{
  "num_hidden_layers": 14,
  "hidden_size": 384,
  "num_attention_heads": 6,
  "num_key_value_heads": 6,
  "head_dim": 32,
  "intermediate_size": 1536,
  "vocab_size": 2048,
  "hidden_act": "tanh_gelu",
  "norm": "layernorm",
  "norm_place": "pre",
  "norm_eps": 1e-05,
  "positions": "learned",
  "qk_norm": false,
  "attn_scale": 0.177,
  "bias": "all",
  "tie_word_embeddings": true,
  "parallel_block": false,
  "init": "normal",
  "init_std_qkv": 0.0253,
  "init_std_o": 0.00677,
  "init_std_up": 0.0253,
  "init_std_down": 0.00239,
  "optimizer": "ademamix",
  "learning_rate": 0.000335,
  "lr_mult_qkv": 0.4,
  "lr_mult_o": 0.935,
  "beta1": 0.9,
  "lr_head": 0.00633,
  "max_grad_norm": 1.0,
  "warmup_steps": 205,
  "schedule": "wsd",
  "decay_fraction": 0.67,
  "decay_shape": "linear",
  "final_lr_fraction": 0.0,
  "batch_tokens": 131072,
  "max_seq_len": 256,
  "doc_mask": true,
  "train_tokens": 843300000,
  "max_steps": 6434,
  "dataset": "wikipedia_en"
}
Each number is 128 + 32 x the weight over its row's rms, rounded and kept within 0 to 255. Layers, rows and columns count from 0. Numbers have three digits each. The size before them is the row's rms in percent of the matrix's.

# layer 6 MLP up, 1536x384, rms 0.034, rows 852-877, columns 256-383
104:145095141126162148127138155122165127137102150103213112147078139182130172136099085150129103146124175107109122112075111099124122158127115120102151135149107130128113113138174166168145162103171161145085113151138097108148160136127146165101117097125139152189128122085126167097106115101138136194113064083148123196097159138115051173148184131210123135168126163116163156100131112116145166067124
102:122114111146106082148112170153154157106127091165072094169100126117114104148106148128120135166158111122124160166177135107138147093103085165183142082093138173163092159070205084178145175170060103146133168142141124108154216185146144140109121132161093153133129100181122110116176119103144141094122146139137162149072127146147140143112132114143105080133092090082147163094158167141084113076116
102:124133058073114146133072205102113219146061149112114138107118142084152105212134179143097138114166102109104087084129138149162167115152095177164145143185093110193148198182147150100162151182113114160093195128148067055093211117107062102111121091115103118169128103113149125093096124085151102181149065125132082103101132110154073129150127089138110087167095102137091159186173143130162147088167
099:178115183131122119155134036137130148121063038166112186094128146040168117131076109126130160131063108137145117093148124142097161106121174129114095131141128159176158133145172131104200184090136123142097094151135151162090100130141143113132081102113110071125177100138131127117118151145095120026164157092141168110109119110116096158093154110161073147129167080133129180108200105146088169166162
098:115169154121138113100114173184137097208105147147196150159094135098158154165140107163126120143112150065069128092137174130121150147110152062109106122077097107142092168097089094141133158097127134195171161122164150128081155078136166152168135114171106142074110106104125222070154086088077111140149086093125182120121074122134168160086167088107141050126215163150177105119134163172086150114150
102:079143117110160133084107120121159117123138127077125145087093119143059133149142134140146147089109160116114147099129098170112085111153080145175042131120105118111097067143196122167135099088151130105156162188156161101125124124142100167171176116172129152186113135146150185141086151109174135082115097121155149214148104159124135092117171148148126149166058183127115149140138110148106067151129
093:117113137090114113117142080113140174147175142119175149124157205109150184187140143122179125160161181098052126113203116145139142138118129091111096142143107126102152138124147121108194107091078192059193151148098145091121134136139119110169079049134100144133111108104154144105116087100133106154112085183143105132137162118123131148120148130180129139149151134103083182076134160120147134096159
101:154149128144079155066153173100115191186115108181133096072085085127084107148134083127075144153194121100064147088114149110088197157138187092140035153120127164128168065137167077098107167102140146112168107170135098114152107112131151141084093085166125163130122048171149132143197084108084117124147142115080198116163097136148124155137104108176146090111083183167148191087135210140108048157138
111:119142126129168114181112080145152216157070152125156105161122153133084099168136167168086159151132081130082064125113155070120135161096099124106127161158112141151117108210156122095119092091160166155152102082136074134120141172186131131093089162130187083168124139112158132108105138141197110138148077139122149099098174113124120123198141165132113141150111140147172093144127100076116123135154
094:096115105175105148142082106165176162139089093181085119148091140151161118141148139138151103211171123123084167138106200127137150112147130147143068111142125102105161068120155200135174168095105138152079088110132168140148103138182133151108105116139109071181090116178112120143126074057158166122190105135178137088173124104123128192128146067141078158115144131121157113104083106172100054082107
101:095186046117095181117063152203089070098134108087185124111099222085143106152065175113090131103124168161120154076153145149117174076147163119161138164120092130143169178133131137115179164123098084195162148133175132148115146147144140157103164078104099089088144064189178161087150172132147111143086165192106122148111125126150086129111169078089101164128093146098098178156124143136132117117145
103:137173162183111100110063067147129130154157127116108171130151222175152101133130162174131156193132150136132104089139120127063105198166121149127134212115078168139083134157176104156182128169132077039147097096107131090100114087146149086071160095122181127136143111105166129144129090142165137108135149186125122080142158155168136174113124144144121151149079087148137093048145126134149112149184
099:082082113058152136095133122074158102132137114082170161152121115156099143136108042091186159084162148134175102131085174112055152195175120022157142136106126094155091120079190120140146099164129136145133077107194136128120107145138131146106058133097092156152163197118157163139088151145181089070138163071150152147160131137134136150114125165130159109120156080125218126081113138150119118145108
093:140178147156106135065163107116135147091128128101081155094077112138128118081088096174146181122155139147098132133169124080123149127191137068136175141095112068132123148136150133149153120110136066138096100086096133088171133124151127108136162134138093140135123100112177130154159088062120130144149162088060064101117073104166161159157104031087121094129208126118105147162092139097150102123153
098:097149159094101090176141181166181096149173113142129150143142076147131122120131151158078139119160115176121118108127077095143112188127062134166072138146122105087193082130110177116107099185101103085136107143181079110122144117138149156035105073152067067095113090117136161136147114077157115131071130142116116105139107108159120097138172104113117139136143087099197110054152106179103121128134
109:166176144134135091119136085109097122148096115126156219111117115105113126054168135146183169167191149188086100079100138098114090167154172119108111177102090186148099097086211132138118085158150115145148172120198159087047083135134143148058159112127162068105121172092154152102124125076134080109147156184174104124073081164125107171102151114119126093099123169174169145110188091127184147150135
085:133108089141151126141123166135097175077164111084119104134138168176128091167163153145168088124126141162144088155114101093102095108158120099170121129106079131099118054124172144107154151152116154084079065115132184164098147112132119188149140065104101171117067152122167163107106162194116076208114109120145136182165115132108138108099152131107088163145112141102145153146119167115122141143106
105:130130122138088126116166087166159153129062098161151098159104107115110157159143046120154221201201121095095087123187151076109111138122149112112135142164136145118131133156110106180156145164172116111164139101157067138092169140165144157057061051154170148099170196080145143152155137097129117134125124087144129112091129161119133153113143102080127138134136137125125135088179115086097098106141
098:083092162086154107160085054152147116153138104123135181115096148116189154148113130140113155119173139158130079128084177162091112168137123112133092095148154118095167128144112126101152135142147097111092185128114121109108134155094131217151073092156085125176199167132156109088038137183104157119132126106079105177110198136141073129129139127144064110157162111135109057096120037109116107108084
100:104146072080115124126144139180124142147105127105121146158123123121131172099099084163166069194160147163125127134131115135142167154107162101118194159086138106118072150153116126166095132099144148167055117139102160085110166206170182120152102110160105165061129177124140124186081135083137132139128159115108046138223139164084093151137169170120115098118155091125135160068151168124071107167139
094:131142180169138107118104111134113102119124088078072187084128090122148148134135159160135086174158185121036179112088132129148132104165107118186136122132056130134137122166121124138069154120159124192058206096083116131125081153158166167144132121085072169099182148135153131119132104073132150146156134078116120148093135186147160129190078109169138133148131096115142118155119117122220156118130
103:077144090166175139104116155099105115112083151127136149132112168109087139071119157120120122108131131130110111117171165075098153114130111142121089176148092129118107137106205129161131090149129157144093070173096135127068216124170135135150159095124164200136142134076142137137133124106152110125132164154136172150119061144104103112118144088102135081112136176145157114108204128160165166131149
096:096138141152069176141063104172086126112184147089121073116101102133155063139094129120117204151151172072077144165178152110140160094140111123208063116134135112108087151149133096152155208140118129117079154103137121116131139155129141132103070110142118207087149117145155166165117091120139138130120131137108169179075108142126106135146150057125132131125124100130098159142142099127024140066113
101:118125129116129109082172156111128165142194152085129159136126142090078130158137100130135097129076145157130093170125186138092105119133082068138129148125119154085083154065147140145122160089160106091120112107153143129105117129102151125158144104122118153121109184213138102160139124148101175162176115150097075130140085165122172114136198093167175135093170135059148089071079182145132178141189
100:143114109122075109113153079103089064169162092113094114110080166089121116133125088162178230122176222132116046077137180108083146141136093096115139134145161162111169132112161142145120093167097188137136150118130136126114179150132192178120112162139115084117154087149135109107136146131146105181117148092080101187166170146147108113116079107111139130174148043149155084086156117135125105143119
098:168176077116129145139139145083115165120150109112119090119141126125083148200143138158133190143127127133095121149150145053188086158138149108159129196100112098105123122126206153140132128114129134135104102091120171086191153063111174090150136046192112090095137138117107135130116124105146089107095141098121160115129071112158144158100124131136148174095099158107119127143126141113122134126141
# layer 6 MLP down (transposed), 1536x384, rms 0.0304, rows 852-876, columns 256-383
103:152130165131155111182172088135113105116147126082121102102077184105153147118152135083121085049109167163118141193083151129205084096048135111093125116165149111160141134147141162178109104152149149155129146149179124150174145171114114100152097135179186187161127148094119132128092077144143153162118114074144156191083158024091124095136087179135154127143154171091135115158138069124187154120139
104:173144166135071104116157115144110151149123088225143100101092133147159139131158164125095155128073124115152138137121111078145125122084120141178101145099139125173103118111121150100119176188079135106133143172138113135134118166155105172174055044152131165134135114131185111137135198129160151169107164142130170164100102028173062141152122158114123050132131121187136134133109113121116122101110
106:148177143154137125141079139080058125143118129095139121098133146133116115114113146109194167122201192096147095096171123165167123087112100132138175100168086093193133082133140106125144154078139094136165135155153139119132134132167145126133111078114096128100159079124118124122136072108129075113079143146128095172178162090103112170150084130107199136124122090126123157154066124125150114113120
097:153120060078108112111159101131204145144172116078147108128127127081120182173132106109139150101121158140082105158076138098181065095164057152158083140119129132155157160152133121118112130188142160089142123169115135136140119100108074136192115128098132161100161147080142156123114091180150148117165181109117143105175149133131154134126124081109109070062064121132135162120132130123156133151112
107:164116151126116177112148118155139115152146149143115152116130155152161184183117174157089117128096139059110093143132154190156164119131068130150115109050191089141099107112116103110104104117152118108185117183146089124100139099142132121116121082193122170102164103155067136134098119147155110162145113112171130203136119124139214172122149110109139208076195116192109098156114092118086058112085
104:082140119171128108152118115197066147111151142104177145118077174124118108110069080136151140120133114115141138096166142064176088147125143145138071127115127049168129125126115124094155158123108136169158119141198104174180165180110140118102113125159147109124128104129147143019152123147108055137065152145105146112154158123168095093101103142178124098130108170135135136175165165135136221150106
087:135105089073109105169144150158114139072136116120146094124137139113152103050130108115108118140168099102122134177144137141145078075118082080150143158104156106106131126126110120126079091205129106235126051109138081159129061134174129112184126139149095125067165111126091131163097098162108126129128094073077155114119130156098162114103122131107180137131101136152135077166131150120167114135077
099:127105162125151111159100096139077127124091101152133108135134131099116099143083162146127188045049061111104154127123166153136060102158134162157116155108083151178114086100075181140128087165167086157099112125120121099141145184164143114118080123101113125087130146092100147137139175172121104163060190095191128174158130085163073118116130138129131148117118127137101103145176127092154091104053
084:157130109135179100126195134111134164062109130139142131100128103086089137091123108092144127171150104147104094101075102093157177118000080094174169132166159080122117178183154086122190122117077094120126107115102117103135131165097119144111124155112137141152126090117151126137153083173120119125180149153103131102129125000111106124152143112110107134129134123142183107111167120150099120118067
090:109108155099180107118166102083118156161117144109135156165086171131164085106145129126184143181104145173108117143162139160144131064057143155096104096143121092050144161144120127181172139129101124089185115145158177144111133036134113181128079137097140140151126116176163156137087126162119197108118098131124099089060118047143095168133126086061214176153130144080113124160117106132120185118108
109:156150126137141110090083122065106138096072095129123112139146116059142065175112107214161152189169087124147156162192149097113165113166105146081110126155068175101063142147142122060139117174105151167134140127078169125087121111095131137100145077102132131147156111103181131088175139121144068146144076130151087101161123165098117175144157075118137114161147102091084100107138190091106141129100
101:114124168143148105142104164114119150148155137151127151152133101161118093119112124073121174100124095107125096118081129166130117110090154150115126178138169123154102148128124130115103086118143161065132097081126123122135200133092100096156197122122123174132088145130161127071117081157122082100144155184110123151185140078135143127122187125179153162161090128106109031113145097158174152073136
095:123133065142162105157106111152107075144139117087137087054153167142121136162112133213045132103117109094158142162185114185087053103167098148132119124110182079148113137172091104170156089112101167102135050118133111172162127103111125139131103149175127094119160103136145125119108138130148123114084113172120092067139162100142119099160146076192127124150157071113134131126138199138157145184163
098:130175120169157155117148121105116120147210172111153156102140125109074095174094102108128169099163102117151162100087165091067119107203081099194151197104156235087075134060102152110091177157156133160116110118052122119125058100148158146104127135098138180109114132132153109142129149113125156139131125121087160140090117110141114095118153174084214153148139099081144145124130127183105097129136
095:159188143126108134142101125135124151106117119135132122106129113162082146067105126153116128181123131125111134121145142073131087082079111116119124125158182177157120166162076126101178185138151107129123151094086101111198101120135074167215127154089146174160143153128129190095174088139132127118178072165120153142154156046082122137139126177106122104108154103128075143116133156094184084085155
105:183192140151154110139122161083111145152195167144088129181080097122180113158098097068141131178070097091139185097069158156146122089202170089148175108161107145137107145196120118152149119123140144163090152174104141081141132125187091106195069162073207109120232073131126108069128095158158085170122170085121144130136092135150080132097162138109144124206112170092077129161091186169077090136118
088:106124096177084100008050178123131111146141130120098120083101075107091200065089149096132150171149140137114178105127119113161122163184156121121159135132152090101106138107121119102109084148157171098181113140106112100115140101124186146129139133096138157135137127067122064144148129058162167115181124128131094148131140149105063103149108117068141127135153110138149068116174124127091156158136
115:098112060160091110118098191123110102116126139136111079114179123071104152097149165114127151129155128161124081172160119127107134119060187145088155116147104055153119081140189117125115130104141143150127141150169162162132130110129144170142141151106181179161106157093155102161130119125202117140129093134207156085151156093106139107061108154152155151108146195077136123118123132194099088109110
094:099141056156129117026134081126146145107074102133110093115141119121127172077172145135143128099122131152126122123125174121111157121162115150164154134131127136105087103090152162104117083121159107164117113109127210082163134143120125140170114144076124125147172147072069110235130151108121083092127162134156156120156106178153153104133116139151094188096117108162163076093117132107148041157144
097:103081114082095155146144169069136137104098157097138124047143094140125094152137046140076161122117106137146146135148129082140145099133148089088165101122146074140160162154102175186154111124147125180131133139036091212113135106132140134069137110163204134188131132126122137120096153147171171171121102141131121134134147200103079109096132093113147137104149150128155157170138130131145155115119
099:096114099100065174120151091159152247101103120179135125167125155096136092108131127132084070132120137159168157136162116127133149182234174144088144117126093153115082136145127069162115133140127100172132166169172144116148135133114100112131146114147147075138116137254160113107110161193143182136058167031123128092072126121132120092060137135156096105166144150118107120109092099122126152121114
097:122158149056088090145085155037130096113147155139111118132126190103130116157057112126168178100122118074126172085133155077153128156017138152114104158174124125126055098190129150157075102117058147144182112159159132131162150127144095097109148097121155142180158143108108152111172080093135179136109136091147149132100196008092181114103170168169111092114120107139103126157156093099054111090139
106:137122194160154109123173084101101082157127169167180166153150144118131131137122152131101133081147141116143131174158100120182076135189087105134132130094133119197105119100124094069131119076158083139161133147133116115143157079165159115139098114151143123101063134111097151146128109179139152123136087147150094198129106106089092151069093156082133162179188132146096124135096066083133170155093
100:097165120207165168190105091132121154109146138076135104130123098131155098127130102115112123100102169091076096082157135134072135165173077141039144145125130097144144102156142127120209126169160065125151095109162076107164107139070077143119139149147170154186149141108113150087135109186131126183134123074153097111092101195095128108112084164162124151135115129151089131140096099130113150088152
099:147105080087123095153126075068139129071181128158141124183156136161082126181073124168136126144138140100111081127145114120051104149184091147130119132092088165068093105079119068116141133099117089041102155160177106102129118137163099079069058145101173139139142110125106082119092116138117112157166083080143162094128121117080146242210135121124117148225131119116136073141106131111153109140090